From a checkpoint of a small transformer trained on Wikipedia.
Size: width 192, 3 heads of 32, 3.4M parameters.
Architecture: LayerNorm before each block, rotary positions, untied embeddings, attention and MLP in parallel, capped logits.
Training: a variant of SOAP for these matrices, 208M tokens, 3180 steps.
Each number is 50 + 15 x the weight over its row's rms, rounded and kept within 0 to 99. Layers, rows and columns count from 0. The size before them is the row's rms in percent of the matrix's.

# up: layer 7 MLP up, 576x192, rms 0.135, rows 328-380, columns 128-191
# down: layer 7 MLP down (transposed), 576x192, rms 0.126, rows 328-379, columns 128-191
up328 104:67 53 54 44 44 55 63 60 61 48 57 73 72 38 41 44 44 60 35 50 64 17 39 65 48 28 35 59 28 42 51 36 61 22 47 40 46 59 72 37 47 51 32 48 43 36 67 43 27 45 49 37 62 55 83 74 56 65 46 43 35 71 50 48
down328 103:35 31 72 52 60 66 72 56 30 26 72 44 53 70 33 21 65 34 44 79 34 47 53 60 55 35 70 58 33 38 45 41 49 63 46 28 28 38 57 65 54 82 52 62 47 37 17 54 55 51 43 33 45 39 51 54 04 56 49 33 25 45 50 52
up329 103:58 44 61 62 37 40 39 64 34 53 43 47 16 32 42 52 31 51 73 45 46 42 50 71 30 44 57 59 63 46 46 42 45 68 32 64 60 47 51 70 54 41 27 34 36 70 44 83 30 29 49 63 42 30 53 53 43 47 57 68 16 25 34 42
down329 103:30 51 55 66 31 46 54 43 30 31 93 71 49 34 41 62 51 25 39 45 45 40 35 35 22 64 23 50 44 64 54 66 59 55 63 44 25 44 54 70 43 75 64 37 47 19 56 59 41 22 64 58 63 01 53 64 33 39 37 19 59 77 44 70
up330 081:71 79 24 62 52 61 58 45 55 54 42 62 00 76 66 45 69 73 41 47 73 46 50 48 63 31 52 53 64 52 48 63 74 50 35 51 36 61 55 63 40 43 63 39 61 30 66 73 54 51 56 54 33 24 42 55 37 68 68 25 46 55 37 70
down330 084:48 60 48 59 83 55 37 56 52 54 45 36 44 54 61 51 34 36 58 56 63 11 56 27 50 48 40 49 51 67 63 30 51 13 65 49 53 59 42 31 60 72 48 75 54 51 36 49 57 62 48 39 50 61 60 62 47 43 50 67 50 59 91 40
up331 096:62 34 37 54 31 38 49 67 43 59 71 44 59 41 65 26 42 37 75 48 63 47 57 73 58 17 79 43 67 47 42 70 64 65 38 61 60 51 62 46 50 61 27 32 19 23 61 81 40 30 32 38 69 50 56 39 50 79 44 00 40 27 54 50
down331 083:76 55 27 49 41 75 71 62 63 74 53 68 47 42 48 58 66 91 19 51 47 44 41 38 60 65 44 28 47 45 57 50 31 36 60 59 62 37 69 44 61 24 62 69 48 66 21 23 24 75 68 58 46 56 41 58 62 45 66 51 60 59 47 28
up332 113:47 51 39 53 33 42 39 38 26 65 72 63 28 51 30 59 67 70 63 26 33 34 49 49 44 64 32 56 68 37 57 34 33 64 62 71 54 39 44 69 51 56 49 57 46 79 65 36 55 57 67 61 38 45 47 54 33 50 32 64 41 40 50 57
down332 119:47 34 59 42 49 42 50 55 35 46 49 42 40 51 09 34 27 57 82 49 41 34 33 43 60 27 40 61 52 25 41 24 28 16 42 39 64 55 69 47 61 54 45 53 52 49 43 65 49 38 32 75 45 53 13 12 28 70 53 52 58 54 60 58
up333 108:71 50 12 52 48 26 44 54 56 59 27 51 64 26 12 64 25 33 56 64 33 45 48 43 33 22 19 44 51 39 39 46 48 88 42 64 43 24 58 53 37 64 43 51 67 37 82 41 54 65 46 47 36 53 40 54 57 66 16 46 41 43 37 38
down333 106:56 64 46 48 55 27 50 33 40 41 39 39 55 31 26 51 55 46 59 39 65 49 19 60 47 91 47 59 64 33 35 37 67 73 57 39 24 62 43 38 62 58 22 55 76 44 18 38 72 48 36 58 74 25 51 59 57 51 35 54 45 69 37 17
up334 084:68 56 45 53 60 57 49 69 57 36 73 53 55 91 66 56 62 57 00 58 61 51 44 66 42 56 48 47 59 77 38 36 55 65 47 25 70 50 72 68 56 52 27 84 62 52 33 59 72 64 40 39 71 52 21 65 60 27 55 44 67 42 52 32
down334 080:47 53 63 38 94 62 43 73 24 61 46 59 52 21 72 67 56 44 68 74 67 41 78 47 51 67 40 66 28 21 65 40 44 40 68 73 33 80 57 35 66 40 77 42 43 53 53 55 72 47 62 34 59 55 62 44 35 56 42 40 31 60 55 53
up335 094:32 21 32 42 31 47 51 32 33 55 53 36 19 49 71 70 54 40 69 56 64 55 47 55 40 36 64 50 51 60 41 51 50 66 41 41 61 53 60 18 43 59 36 65 56 59 58 35 68 54 52 48 67 53 35 77 69 55 55 53 78 39 67 60
down335 088:33 43 69 57 88 43 51 69 40 38 66 46 76 51 81 63 46 69 47 56 53 33 33 52 54 55 25 56 58 67 37 25 44 53 71 65 33 64 47 48 42 49 58 39 26 27 35 86 69 70 75 48 53 36 49 48 37 53 44 57 33 50 48 55
up336 094:62 63 22 22 54 52 35 65 41 56 45 42 55 33 34 29 52 58 69 18 38 43 64 73 62 63 58 59 32 85 34 55 84 66 71 54 48 47 74 49 47 50 36 36 46 44 39 38 51 43 51 67 64 77 33 66 58 54 48 58 41 73 26 18
down336 093:43 73 36 62 60 20 48 59 27 62 54 60 57 58 46 55 54 50 68 58 21 75 85 32 33 64 40 53 54 41 57 77 36 42 73 60 12 55 54 61 59 37 53 63 37 47 37 50 65 20 43 64 50 47 39 27 56 48 27 63 83 51 53 68
up337 088:60 54 48 57 45 36 46 64 63 62 48 49 52 57 53 72 46 59 33 24 62 64 74 73 74 48 75 66 76 88 55 41 39 48 44 71 55 34 31 77 51 35 25 70 60 60 44 41 64 49 44 50 39 48 17 36 41 52 52 56 39 70 46 58
down337 093:48 57 57 52 70 49 39 89 54 45 50 63 59 51 45 41 35 31 58 41 56 12 50 34 64 53 50 60 76 35 22 35 51 50 48 46 46 58 67 54 76 27 41 39 38 51 59 59 74 59 64 44 45 79 41 72 48 65 40 35 60 46 43 41
up338 106:61 59 69 77 26 48 50 42 71 49 25 60 62 59 40 35 17 36 29 42 56 52 55 64 54 34 70 61 60 61 51 26 46 34 42 46 22 62 54 31 37 54 73 52 45 54 38 40 47 40 34 53 71 73 42 87 64 50 39 64 54 83 57 59
down338 106:72 43 64 47 51 10 39 58 34 54 75 79 60 44 53 56 35 46 56 32 57 37 47 33 83 64 44 58 45 61 69 58 57 59 61 56 40 53 25 63 37 68 50 58 38 33 41 89 61 60 62 33 26 41 60 68 73 28 73 30 39 47 53 35
up339 117:26 40 58 60 56 15 38 33 52 43 44 66 47 72 33 50 69 43 64 21 46 22 68 84 63 35 51 48 58 54 39 44 59 69 47 64 61 41 64 63 38 41 52 56 74 72 29 56 61 43 40 04 40 20 47 39 38 63 39 43 53 56 52 54
down339 108:55 49 51 37 30 54 50 56 49 74 72 73 41 47 52 30 64 37 29 48 66 43 43 53 72 53 50 52 38 63 52 59 35 37 64 50 86 38 43 50 50 61 46 30 79 77 46 50 53 47 63 27 65 47 45 62 51 35 26 62 54 61 43 68
up340 093:75 32 43 37 46 54 42 38 48 35 22 55 59 47 62 32 27 60 55 57 39 61 69 37 62 73 61 51 51 29 28 68 79 52 42 80 66 61 36 51 49 47 36 71 30 35 22 57 66 24 32 56 54 29 64 30 33 68 44 50 41 59 47 75
down340 097:43 07 52 38 55 52 67 30 56 37 72 36 46 63 65 49 56 39 52 43 22 53 19 41 64 73 27 55 52 65 30 23 58 93 61 37 32 42 46 60 65 66 48 47 41 49 43 43 31 65 41 50 56 57 39 45 32 30 66 41 73 55 62 37
up341 101:64 89 54 62 17 33 41 55 65 41 38 83 53 59 70 33 34 57 51 38 36 52 68 62 40 57 41 23 33 66 66 60 75 67 56 29 51 71 78 60 57 57 53 63 70 44 35 49 54 49 50 45 71 57 37 54 72 42 69 37 89 74 36 52
down341 103:64 65 15 49 58 78 45 54 32 44 66 42 58 43 45 43 41 28 69 40 71 47 51 36 53 47 76 31 29 24 63 16 45 46 53 43 52 62 67 50 84 57 71 45 64 49 67 37 36 31 60 33 55 27 27 30 28 52 39 29 50 30 49 44
up342 100:68 39 35 63 83 50 58 27 55 48 51 70 31 42 60 53 70 46 60 80 64 64 66 49 65 68 61 46 74 62 53 47 46 55 37 54 22 42 28 16 54 42 44 57 58 79 50 66 51 71 39 31 57 36 33 56 47 38 34 54 69 29 44 40
down342 102:57 43 59 85 65 64 75 32 73 61 53 50 59 83 52 19 44 48 56 62 37 59 52 46 58 29 38 66 81 70 62 31 35 53 39 58 47 56 50 41 50 48 37 03 39 77 27 44 65 52 24 36 42 58 52 44 61 52 40 32 62 34 35 65
up343 092:52 67 72 36 16 53 57 47 68 10 56 53 67 53 41 63 43 37 45 50 55 40 39 34 62 47 31 48 48 46 33 47 55 44 24 41 43 31 66 52 48 54 31 26 37 44 49 74 34 48 71 75 53 34 58 55 63 33 82 55 33 47 43 37
down343 092:53 47 31 35 57 52 44 36 40 40 52 62 51 88 64 73 52 33 56 18 29 68 58 41 45 60 73 67 43 51 34 69 37 55 47 38 47 42 47 24 52 41 73 68 61 61 50 47 45 31 42 26 61 40 68 40 55 43 37 56 52 31 34 53
up344 101:72 30 38 62 46 26 54 32 72 43 28 45 52 50 69 54 68 21 53 53 46 46 57 47 50 65 68 64 33 55 22 52 57 56 41 47 44 72 35 52 57 51 34 70 39 74 59 70 59 36 59 47 40 36 43 92 67 45 65 42 51 46 29 31
down344 112:37 52 70 57 46 70 47 54 54 57 20 62 52 51 31 57 47 31 57 46 67 21 35 45 72 59 52 23 79 33 31 58 28 91 58 55 60 76 55 46 59 47 64 28 35 62 37 45 62 59 61 52 55 61 44 23 16 58 53 63 50 37 51 36
up345 099:58 30 32 30 53 46 64 55 53 55 42 52 47 26 68 56 53 41 13 76 44 63 41 62 58 70 57 71 57 21 39 72 61 81 23 46 67 71 53 47 48 46 50 36 14 62 63 14 55 37 39 48 59 56 50 58 35 54 28 70 25 43 70 49
down345 107:38 27 51 34 35 50 29 60 83 28 56 38 46 00 84 52 55 83 40 46 68 38 74 60 24 61 57 57 40 39 44 38 79 68 36 50 59 28 21 52 45 42 53 49 53 59 35 32 48 67 71 48 57 60 56 62 34 55 40 52 66 23 67 71
up346 104:56 10 88 35 25 56 63 46 37 62 45 38 42 70 66 51 60 37 57 68 21 29 52 67 27 40 31 53 89 58 31 64 32 47 56 45 43 57 52 59 67 65 35 30 59 44 69 52 50 44 59 46 61 50 18 66 57 38 11 73 80 44 47 48
down346 098:50 31 81 42 67 53 47 64 63 35 68 52 59 54 41 58 63 56 48 22 41 50 72 38 50 25 81 27 61 18 48 56 57 45 54 65 69 56 87 53 26 75 92 59 44 27 48 38 57 53 63 62 55 58 35 25 59 22 71 40 43 56 57 74
up347 087:53 65 63 60 22 27 24 28 42 55 60 47 61 32 46 71 51 39 79 66 59 66 26 30 64 27 38 60 60 25 39 83 64 74 23 63 48 40 51 49 57 23 31 45 72 61 75 53 47 45 64 54 28 59 59 57 38 79 68 56 35 67 48 33
down347 085:51 37 38 17 58 43 70 45 77 42 55 61 49 54 76 63 70 35 44 44 58 27 73 43 29 35 51 56 53 57 52 40 29 53 43 50 45 42 39 51 60 68 42 52 44 61 53 42 31 45 54 67 43 67 62 64 64 67 36 56 54 52 59 37
up348 107:57 44 65 27 24 44 96 56 19 35 71 57 33 58 54 21 37 40 37 59 60 78 45 43 40 29 58 28 50 81 54 55 62 46 55 48 41 37 60 62 47 48 46 22 58 45 45 43 45 61 36 52 49 26 55 21 53 53 39 47 38 62 55 17
down348 106:49 47 49 30 90 37 51 51 65 57 60 38 46 80 84 50 74 54 44 60 27 47 21 39 96 49 53 69 25 51 64 59 42 51 60 44 57 49 47 59 56 59 41 34 36 79 47 55 57 50 52 67 66 36 27 38 29 65 57 53 48 09 33 62
up349 100:24 56 68 58 47 55 46 38 58 48 49 40 56 82 30 34 53 66 74 53 72 54 52 33 80 68 56 26 61 62 82 53 29 36 48 57 56 35 50 57 46 39 54 60 63 50 45 37 49 40 41 39 76 40 69 46 50 25 70 45 42 28 55 38
down349 096:41 59 31 32 32 65 52 69 21 65 68 30 43 36 64 14 52 50 52 43 55 44 43 58 57 55 46 54 69 28 32 60 36 73 48 68 46 61 48 64 42 55 46 60 65 58 42 40 43 58 81 47 57 39 33 55 71 50 35 31 39 66 60 58
up350 097:45 46 46 58 30 51 43 32 51 66 24 42 55 59 27 69 54 40 63 54 56 63 42 38 38 30 45 22 31 52 55 44 50 30 40 51 46 57 64 61 71 48 49 50 74 46 52 61 69 69 37 52 40 48 31 41 73 55 56 89 56 43 50 37
down350 093:69 34 23 51 48 53 32 51 44 56 52 60 54 65 28 49 40 49 48 72 49 66 44 67 49 55 66 55 45 58 45 34 60 56 38 54 90 67 43 49 53 35 53 25 36 24 65 62 52 58 69 59 74 59 46 59 75 45 57 44 36 68 74 50
up351 094:67 50 57 43 45 82 50 43 13 55 55 53 69 72 42 48 42 37 50 82 47 75 56 62 71 79 41 42 39 49 39 42 76 55 47 49 13 55 57 49 39 76 30 40 24 50 52 41 95 31 52 51 49 44 23 68 41 71 32 46 54 50 33 47
down351 087:41 57 41 39 32 49 42 57 37 48 36 46 51 49 54 64 53 73 53 55 44 41 36 50 62 57 36 58 77 57 23 42 55 40 33 48 41 40 67 75 71 35 50 68 45 00 35 29 44 77 59 64 33 36 42 36 39 45 44 26 55 40 72 53
up352 105:69 44 57 83 53 42 64 28 46 64 26 39 49 55 59 63 66 62 63 25 40 40 75 39 50 61 37 47 43 25 20 45 63 53 75 32 46 40 56 51 48 80 57 75 54 64 62 74 63 59 34 40 29 34 34 84 56 33 44 50 50 48 63 14
down352 112:64 35 79 45 43 32 33 62 60 41 68 51 72 24 30 49 81 48 49 60 82 45 47 74 43 41 61 58 43 42 39 59 44 64 46 68 39 46 41 12 56 57 51 53 61 56 61 25 54 50 61 27 35 72 34 91 54 49 54 50 66 60 66 56
up353 103:46 76 50 62 40 37 55 79 37 50 34 59 37 26 60 71 39 76 37 72 61 63 73 35 30 65 42 33 84 56 35 62 47 54 52 67 49 52 50 26 30 61 43 80 33 42 61 33 35 32 56 59 53 45 34 79 63 59 53 36 62 51 34 73
down353 102:41 61 50 58 58 59 36 20 62 50 49 23 28 42 58 52 74 58 40 38 25 43 54 91 76 66 65 41 30 63 30 00 36 41 52 51 65 51 68 66 37 21 44 46 50 51 51 76 11 45 47 56 43 45 63 49 28 55 49 64 51 36 49 64
up354 094:57 68 64 86 27 54 51 20 38 39 40 67 29 42 53 58 58 62 01 43 45 35 38 32 51 38 38 28 85 43 68 54 27 55 38 32 70 43 59 28 39 23 57 37 58 23 53 37 65 30 59 66 62 41 42 41 37 67 34 69 69 58 41 60
down354 095:66 38 51 72 68 74 64 62 33 34 64 21 62 57 38 52 53 50 56 45 46 43 38 76 39 28 57 35 44 38 43 35 53 28 42 40 46 56 37 65 45 30 43 55 65 66 27 55 17 40 13 44 24 68 43 66 55 77 51 49 29 32 39 46
up355 096:54 73 52 29 34 45 33 27 41 38 34 45 31 60 46 89 61 21 56 31 47 55 50 91 65 85 70 34 50 49 43 44 29 71 35 28 31 29 32 63 73 37 38 45 30 60 55 21 56 67 42 46 68 18 62 50 65 42 36 43 52 66 54 26
down355 103:38 46 42 41 53 56 31 61 59 60 53 36 69 49 28 71 53 36 59 42 59 55 43 79 58 67 45 24 62 24 48 63 55 65 71 41 38 51 28 84 56 51 64 42 42 39 48 46 31 74 41 36 63 38 33 54 41 28 58 63 49 40 64 60
up356 095:45 70 31 71 54 67 38 37 21 32 33 16 65 62 53 27 61 70 14 55 45 51 55 23 52 39 37 19 52 28 21 58 51 30 49 30 70 60 46 17 39 62 65 71 54 45 77 63 53 48 67 48 70 36 90 61 53 39 54 99 53 52 55 38
down356 098:43 20 52 41 31 39 29 35 64 60 55 41 62 24 56 62 83 44 80 19 28 61 40 74 36 46 52 40 59 65 37 62 51 56 29 24 52 48 44 49 59 38 64 33 69 65 43 37 24 74 53 46 40 49 34 48 49 52 43 30 54 41 51 38
up357 105:59 56 12 46 50 43 46 45 54 52 32 65 53 65 54 75 41 62 44 44 52 36 61 40 50 46 39 34 44 47 47 32 42 31 66 37 75 27 69 94 57 55 29 50 77 62 39 42 53 73 41 70 51 71 64 41 34 55 80 40 51 52 39 53
down357 109:54 44 36 38 36 70 40 12 51 49 36 50 35 43 37 71 45 46 68 48 54 58 36 33 54 34 59 73 40 61 17 56 43 18 68 38 18 66 64 63 46 61 70 47 61 40 55 69 42 68 61 52 57 33 42 70 23 70 69 57 31 47 59 51
up358 101:47 64 48 71 59 68 57 48 52 41 39 32 31 54 35 37 40 42 45 48 61 52 66 49 52 61 69 31 38 69 47 47 63 32 35 60 45 37 56 25 57 75 28 49 59 60 51 31 40 60 63 71 68 70 32 55 60 29 50 50 45 51 46 61
down358 099:64 31 53 76 53 61 51 62 30 59 65 41 37 27 64 54 65 39 52 50 69 59 57 74 72 56 37 52 68 59 64 23 90 33 52 42 54 29 52 58 83 47 38 36 45 45 39 51 59 48 63 55 29 37 47 42 51 37 76 39 84 37 59 26
up359 099:36 75 59 62 61 55 20 51 59 54 37 51 44 43 52 47 46 46 38 42 64 69 78 70 56 33 48 60 48 56 57 47 54 57 42 42 63 51 83 66 44 16 39 31 33 45 39 64 38 29 60 50 73 61 44 57 12 59 81 34 27 59 47 53
down359 102:48 55 67 31 36 50 41 73 75 72 49 49 34 29 70 43 61 51 28 77 63 30 71 53 76 45 42 45 75 34 49 56 57 49 47 44 44 51 71 24 57 41 45 38 53 49 54 62 28 28 70 54 65 74 21 63 46 53 43 59 63 83 32 43
up360 097:67 61 39 31 56 39 33 53 63 33 60 50 38 35 67 53 60 53 57 66 36 45 59 51 27 81 73 58 47 24 25 52 47 55 38 72 82 55 38 71 46 00 31 38 36 51 39 72 67 47 68 55 68 50 32 56 47 48 46 29 62 69 74 42
down360 089:44 44 47 84 26 61 50 70 37 58 73 58 51 70 35 39 43 45 25 55 39 63 27 57 60 32 34 36 33 65 30 63 64 41 50 79 34 43 53 40 52 77 41 73 68 54 44 61 46 53 50 49 58 33 28 80 36 43 54 67 34 39 42 68
up361 088:64 23 68 75 42 31 57 40 81 69 70 73 54 37 70 65 63 60 59 35 39 43 34 62 49 20 60 53 36 49 59 59 41 41 55 71 38 15 51 70 47 46 57 29 57 55 67 50 71 32 17 34 36 35 31 52 58 29 39 31 60 59 47 47
down361 091:42 40 59 46 71 69 48 44 48 16 57 40 56 97 29 18 56 50 66 70 40 45 56 38 23 44 45 52 60 56 53 60 47 50 78 46 74 56 61 49 50 48 49 33 51 52 56 29 58 55 65 55 54 55 46 72 24 47 59 40 47 64 59 42
up362 106:46 72 26 47 64 62 46 32 39 67 49 58 78 59 35 54 57 59 52 54 42 42 66 26 53 51 55 60 59 25 22 53 46 40 27 49 26 47 29 35 45 60 44 51 43 36 37 47 60 34 57 81 33 38 54 08 43 35 62 58 51 58 37 44
down362 102:43 54 40 46 69 50 33 39 66 67 33 41 63 56 35 37 70 37 99 52 55 50 41 57 52 35 52 44 41 67 28 58 60 59 59 48 72 70 57 45 51 75 44 42 84 45 73 31 26 31 55 73 58 48 49 60 56 61 42 49 65 87 26 75
up363 087:87 27 72 47 51 53 52 64 40 71 52 56 78 52 56 47 23 41 95 61 63 37 30 52 65 46 61 26 63 44 66 42 53 73 60 66 47 37 28 42 67 87 52 23 28 47 77 50 37 37 56 52 58 53 46 33 40 50 59 44 41 41 64 31
down363 092:63 78 72 49 72 52 52 65 49 29 72 65 39 45 57 44 71 33 48 42 41 36 85 36 54 49 32 40 46 35 80 70 43 37 47 37 23 64 51 55 48 19 60 70 38 54 58 38 62 74 43 58 61 65 63 75 58 43 51 57 59 45 26 61
up364 102:42 69 32 73 37 56 50 48 43 60 51 55 60 39 76 44 62 42 66 46 62 32 11 27 58 78 59 62 44 26 66 59 36 46 70 45 47 47 49 63 21 42 30 45 72 35 66 69 33 60 56 72 58 65 43 70 38 50 42 67 40 36 62 65
down364 103:43 50 53 51 42 42 85 37 45 56 42 64 32 29 57 55 71 52 37 41 56 75 33 45 67 37 38 44 45 65 50 28 55 53 61 50 33 64 43 39 27 88 94 50 62 59 57 36 42 55 40 33 43 47 73 61 67 50 14 49 47 54 65 34
up365 104:57 45 37 53 27 58 61 47 43 62 46 52 38 49 63 65 43 13 70 34 51 21 76 54 58 63 18 35 67 63 40 50 48 81 73 29 47 33 51 30 49 55 45 34 70 57 65 66 48 89 36 41 67 33 46 57 69 77 27 61 38 45 59 44
down365 101:42 40 61 36 36 32 46 60 50 55 50 31 44 55 38 63 64 35 52 74 44 39 57 82 18 58 56 50 60 34 47 49 41 69 43 33 62 63 46 47 62 45 49 46 80 93 33 71 40 55 13 58 57 42 53 77 68 50 58 68 54 53 38 39
up366 087:53 49 37 43 59 51 44 54 45 70 43 56 46 85 70 73 59 49 51 65 41 65 53 38 37 62 59 22 64 44 39 42 50 59 63 32 67 41 81 51 23 33 51 92 65 55 68 85 51 40 55 63 44 56 41 40 71 47 32 41 30 55 49 66
down366 093:49 55 77 37 29 40 66 43 41 35 53 44 61 52 42 34 56 33 31 28 80 49 53 25 72 48 24 57 47 40 50 48 21 71 15 64 31 63 47 63 53 56 61 51 51 36 62 64 42 36 30 37 72 32 57 64 43 64 61 37 25 31 64 40
up367 103:46 57 48 52 69 62 34 50 67 50 37 43 53 49 37 37 54 60 76 39 68 14 75 68 63 57 36 68 13 44 45 40 34 46 52 44 54 37 36 57 58 18 44 74 41 64 76 58 38 28 58 34 54 54 40 65 39 27 42 78 45 72 58 42
down367 100:41 69 71 42 12 71 68 54 29 69 27 48 25 68 61 61 66 44 54 56 51 56 31 65 62 61 58 40 41 86 42 55 60 32 32 67 57 37 67 73 66 60 78 70 59 60 55 30 30 42 79 37 42 18 46 48 72 36 55 58 64 54 38 63
up368 100:53 39 47 42 48 44 49 53 55 31 71 62 69 55 24 41 51 33 47 48 27 29 30 62 31 35 75 36 76 44 39 88 46 39 30 50 51 53 66 20 61 41 40 65 47 59 77 73 53 49 51 48 49 37 52 48 47 35 38 51 57 69 63 88
down368 102:59 67 52 37 46 68 47 36 88 70 31 49 38 56 72 35 41 61 52 47 51 43 65 67 54 64 50 52 77 76 45 37 39 53 78 51 74 41 53 37 49 57 55 47 36 51 32 51 46 56 46 83 46 51 59 50 23 58 34 48 44 81 45 16
up369 079:66 50 61 51 34 30 61 51 49 49 29 40 63 59 66 60 59 56 51 49 38 86 68 39 33 66 61 64 52 61 74 37 45 56 62 51 52 70 61 58 48 88 72 62 87 22 45 40 74 44 41 64 51 38 63 38 53 51 42 32 44 77 60 48
down369 080:34 57 59 74 73 52 39 40 80 34 38 73 60 52 22 28 62 36 43 38 54 29 32 64 47 40 12 40 49 36 38 50 28 53 54 78 38 51 29 31 30 41 39 24 60 42 37 41 59 45 36 19 42 43 64 73 58 50 12 62 49 49 67 36
up370 109:58 57 74 42 32 32 61 69 34 68 46 82 24 55 61 43 42 62 61 99 32 52 39 29 49 48 22 40 74 50 28 45 63 23 36 59 39 46 71 41 39 26 37 49 29 67 30 57 52 32 37 30 35 44 27 62 47 43 39 53 40 36 55 49
down370 113:47 65 50 46 00 50 36 28 54 81 46 57 34 57 56 42 22 70 62 46 66 25 47 76 20 42 63 30 50 53 29 49 77 55 54 26 58 54 53 42 74 48 50 50 40 65 58 47 60 54 54 53 64 53 33 43 44 31 65 51 84 49 50 18
up371 104:80 39 52 53 43 43 45 27 65 38 49 53 36 26 26 48 49 34 39 44 59 29 39 52 28 64 35 42 58 70 71 75 59 29 56 62 41 54 76 50 58 46 55 66 68 47 58 66 49 49 37 50 45 62 53 24 58 53 63 42 36 44 18 27
down371 108:69 47 63 31 30 63 62 58 64 61 62 78 65 73 45 49 45 53 45 29 22 85 58 35 57 70 62 46 59 51 58 38 58 70 31 48 51 47 64 73 59 79 42 37 34 54 40 66 77 54 45 61 45 45 29 78 16 47 43 37 41 32 63 53
up372 104:52 36 40 40 26 33 26 34 44 08 42 54 58 60 27 27 37 64 38 41 68 50 60 50 54 64 47 47 49 73 48 72 42 42 41 66 51 38 43 24 61 42 49 51 42 44 45 54 62 46 51 48 47 11 70 33 32 54 60 67 70 64 47 45
down372 108:66 43 63 18 35 41 46 19 48 48 38 26 53 60 70 30 07 81 75 39 36 35 58 50 64 76 74 42 54 66 53 48 00 76 46 52 53 54 30 43 40 39 38 67 63 38 76 51 50 29 65 29 74 58 51 63 76 34 59 54 46 50 65 45
up373 101:65 39 45 53 32 57 37 51 54 70 28 37 39 56 56 13 52 56 59 72 57 83 53 66 54 54 25 32 59 47 65 66 32 36 12 70 46 37 53 47 58 44 60 48 48 62 56 66 54 44 50 65 52 55 63 62 54 44 85 70 45 43 24 24
down373 102:50 62 62 60 56 22 58 41 55 78 61 27 38 58 46 46 30 71 67 33 26 52 42 51 51 65 72 60 65 40 37 47 58 58 51 38 53 57 59 64 74 49 41 52 71 43 50 34 66 39 34 69 46 27 35 52 31 47 54 52 75 85 43 47
up374 092:50 38 62 53 27 52 43 39 29 52 45 50 39 66 58 45 54 44 55 96 53 38 35 48 42 89 70 15 39 58 93 38 34 50 04 77 66 19 64 49 45 33 56 57 47 32 69 62 40 67 63 52 45 83 52 46 46 37 38 80 54 36 53 55
down374 092:38 22 63 52 62 66 59 40 87 63 71 32 56 44 70 48 56 61 51 59 72 18 68 54 72 53 53 46 65 14 44 59 69 47 60 43 35 71 49 74 46 56 58 54 70 58 51 86 61 60 47 43 42 32 46 52 41 49 58 75 55 42 66 70
up375 102:45 51 42 71 49 64 49 39 54 72 20 56 18 41 62 66 57 70 61 49 53 59 59 33 49 36 50 61 46 73 28 21 47 45 59 57 40 66 38 54 45 49 59 42 54 54 35 45 54 42 19 55 49 52 30 42 66 35 55 41 50 49 38 57
down375 101:50 58 66 20 44 47 27 49 27 48 66 45 35 71 29 53 22 49 40 62 53 29 44 36 42 38 38 51 54 37 66 49 37 62 46 39 64 65 59 32 46 42 30 44 72 23 51 53 38 43 43 82 50 81 43 39 40 78 41 59 27 41 58 53
up376 099:71 49 73 47 33 41 42 31 71 64 59 42 43 83 42 60 55 25 54 65 53 39 68 52 53 45 56 70 59 72 40 52 58 58 43 47 22 69 58 61 81 44 32 45 48 61 43 43 31 37 42 39 20 53 57 33 61 48 49 82 54 57 46 33
down376 106:50 57 13 50 63 56 50 25 47 75 62 44 37 17 49 53 69 60 41 52 50 67 38 28 39 50 48 43 74 20 59 61 64 34 42 50 46 28 68 52 55 68 48 60 48 35 71 64 45 63 49 58 50 65 53 50 61 55 31 63 46 59 21 51
up377 103:36 58 70 56 34 47 56 32 32 60 27 65 44 39 72 53 32 28 58 68 68 48 81 50 41 56 63 38 75 40 49 56 64 35 26 65 62 60 26 65 46 36 51 90 55 27 48 33 42 28 37 50 66 35 61 56 38 48 55 53 45 58 46 22
down377 109:92 69 43 38 44 67 48 50 48 27 50 55 55 37 50 31 09 31 61 54 49 29 45 29 49 44 48 54 36 29 54 44 67 48 35 67 26 46 68 45 69 58 70 37 53 38 55 64 50 55 61 65 53 73 48 31 53 47 35 46 85 63 61 52
up378 090:46 49 76 46 26 47 64 36 65 47 28 64 54 39 73 42 48 78 33 70 47 51 49 57 48 43 38 41 51 98 40 44 49 60 61 42 52 44 47 48 63 48 47 45 68 94 53 69 50 64 42 38 48 49 32 34 58 38 50 52 48 55 50 30
down378 094:41 64 60 39 69 27 40 73 46 44 23 54 38 25 38 51 48 76 64 31 86 51 53 63 43 33 47 43 69 40 46 60 51 16 32 57 42 58 57 53 52 37 57 55 51 30 47 57 47 43 49 41 58 61 50 77 26 57 59 44 56 64 37 35
up379 101:42 57 37 35 25 52 52 47 51 38 45 51 45 42 51 40 72 81 46 62 37 36 79 50 71 74 44 70 43 72 28 46 37 68 40 68 51 34 62 67 64 68 47 65 25 53 56 40 30 62 70 37 57 41 66 42 40 52 78 37 45 45 42 43
down379 105:57 73 37 49 45 59 32 50 63 64 35 33 11 57 66 52 56 64 43 63 65 52 54 40 50 42 64 61 52 63 41 47 43 44 47 61 48 65 57 41 60 67 76 38 27 30 42 45 24 31 32 17 25 42 55 68 65 60 42 72 36 37 45 71
up380 087:76 75 42 39 47 53 52 40 44 70 57 46 33 60 45 27 60 77 45 43 47 53 38 68 81 87 54 57 28 21 14 53 48 50 62 42 60 51 55 28 50 38 42 56 59 60 66 62 42 33 30 51 53 56 38 50 68 65 61 52 46 50 52 77